config.toml
num_hidden_layers = 10
hidden_size = 448
num_attention_heads = 7
num_key_value_heads = 7
head_dim = 64
intermediate_size = 2240
vocab_size = 2048
hidden_act = "tanh_gelu"
norm = "layernorm"
norm_place = "pre"
norm_eps = 1e-06
positions = "learned"
qk_norm = false
attn_scale = 0.125
bias = "all"
tie_word_embeddings = true
parallel_block = false
init = "normal"
init_std_qkv = 0.033
init_std_o = 0.033
init_std_up = 0.033
init_std_down = 0.0147
optimizer = "muon_variant"
learning_rate = 0.00915
lr_mult_o = 2.0
lr_mult_up = 1.03
beta1 = 0.9
lr_head = 0.00805
max_grad_norm = 0.5
warmup_steps = 200
schedule = "wsd"
decay_fraction = 0.545
decay_shape = "linear"
final_lr_fraction = 0.1
batch_tokens = 65536
max_seq_len = 1024
doc_mask = true
train_tokens = 789800000
max_steps = 12052
dataset = "wikipedia_en"
Each number is 128 + 32 x the weight over its row's rms, rounded and kept within 0 to 255. Layers, rows and columns count from 0. Numbers have three digits each. The size before them is the row's rms in percent of the matrix's.

# layer 7 MLP down, 448x2240, rms 0.0263, rows 434-447, columns 1040-1119
100:060068156146148118146161092177129122113161129117128144203183128154097088144153163165156131094148106147108104160135110034131073120150150153109140081141090083109130196114112195068138071224113094146119118119132136162058088138093182157116132108
098:188139126175131105164090152107121149096177115181147077146141149168158095078166116148192168130160101079060159091181124109144147140155183049203127140137079109169158128122118121191150122165109105128141109100100075101144130147145225100113072124
100:158122149167082043104113113174115132125108121107081112124128079139082129088133138156150104107133151149119147087079133137129166174136166123099158122085161107087139133143110071102103182142107139154167107051103074097102165153103163098130157171
097:178143150146140125068132146135106115134169120182118131105169141116150093122152055074103130181143128148112137195146104149196087123134073144093125118155151121136166121138148143144053125102127135082163089196119161152118090182151178105088211080
098:146140137125125134124097131154104134152139116123116147163100106126179120137107148160126154110172097086061174093099170098169125212071100211147181129103164140101080144108117154052148151129120142160116137092151144127117106137113085235131111117
103:160172174146140126150188149090134126131132181100133101125147179128116079112119134149130073069087135110129148094126101095121142167115141112167172145099137063218112106092158184171152137100154103129152138155126139143093074144143095069068091119
100:083070087132100163110121140071151122114093106089072085088118100101148145141118145113105096097082130152128140119170140168107135145134106091121153158152145120152130141069137102118114126085117101140136160112140115134123132151161095079144104167
099:073165078094119069122125071169137140154118169089144128083157112134113148178108104067122166154122179169138125123086151132095156112134124161115104117165155119139103123088146107080142101126167128145088100161153142089175136104112109126105090099
100:089178091135234116205151126122134118095183078106155100115145150159167104073056136116143160082157092083163142084135180142131110098148143122098094133162138136082092053129084126108114178174094168165177121131109093145186069133060121144124157114
101:134098087133168131096107105114099143125135100083105142064101162082126145084153085090150130120153136113106138153112154134112137185172076146160135145117117105162146115114156160137139088126083129164089125122130131176082104152204093192144154173
100:091091167099138130153132135116138206154142089141116107169056066157136127120151135110108129118106176048089142152116130148133148110123182109178130106087139110137199108120150124086075159127086142111084144122150117096104163147137102133075159122
100:149163110151038124093099142134132115165088133142167134154116121124084136075088130136180098150128142156139140088169186114182083169156136044085119112161136163138167175144092179091143184116102082108060125086168145179106144150171109124126163141
099:170144129107169109115115187120133139141127100138136144165128102105170152123126197166156035122084122139136132120137170103169121130070135152107157127178140169067134166128136095080102143143153126164105137148161142182090206119109113152142162173
100:116121103184142119129162139130174165111136149095114120134099155134127158108105117125125127061133105094172125140115130154196092114138158121112127118099112159119137185188141115109159111182116085083137125151111118119162094142128117177138117073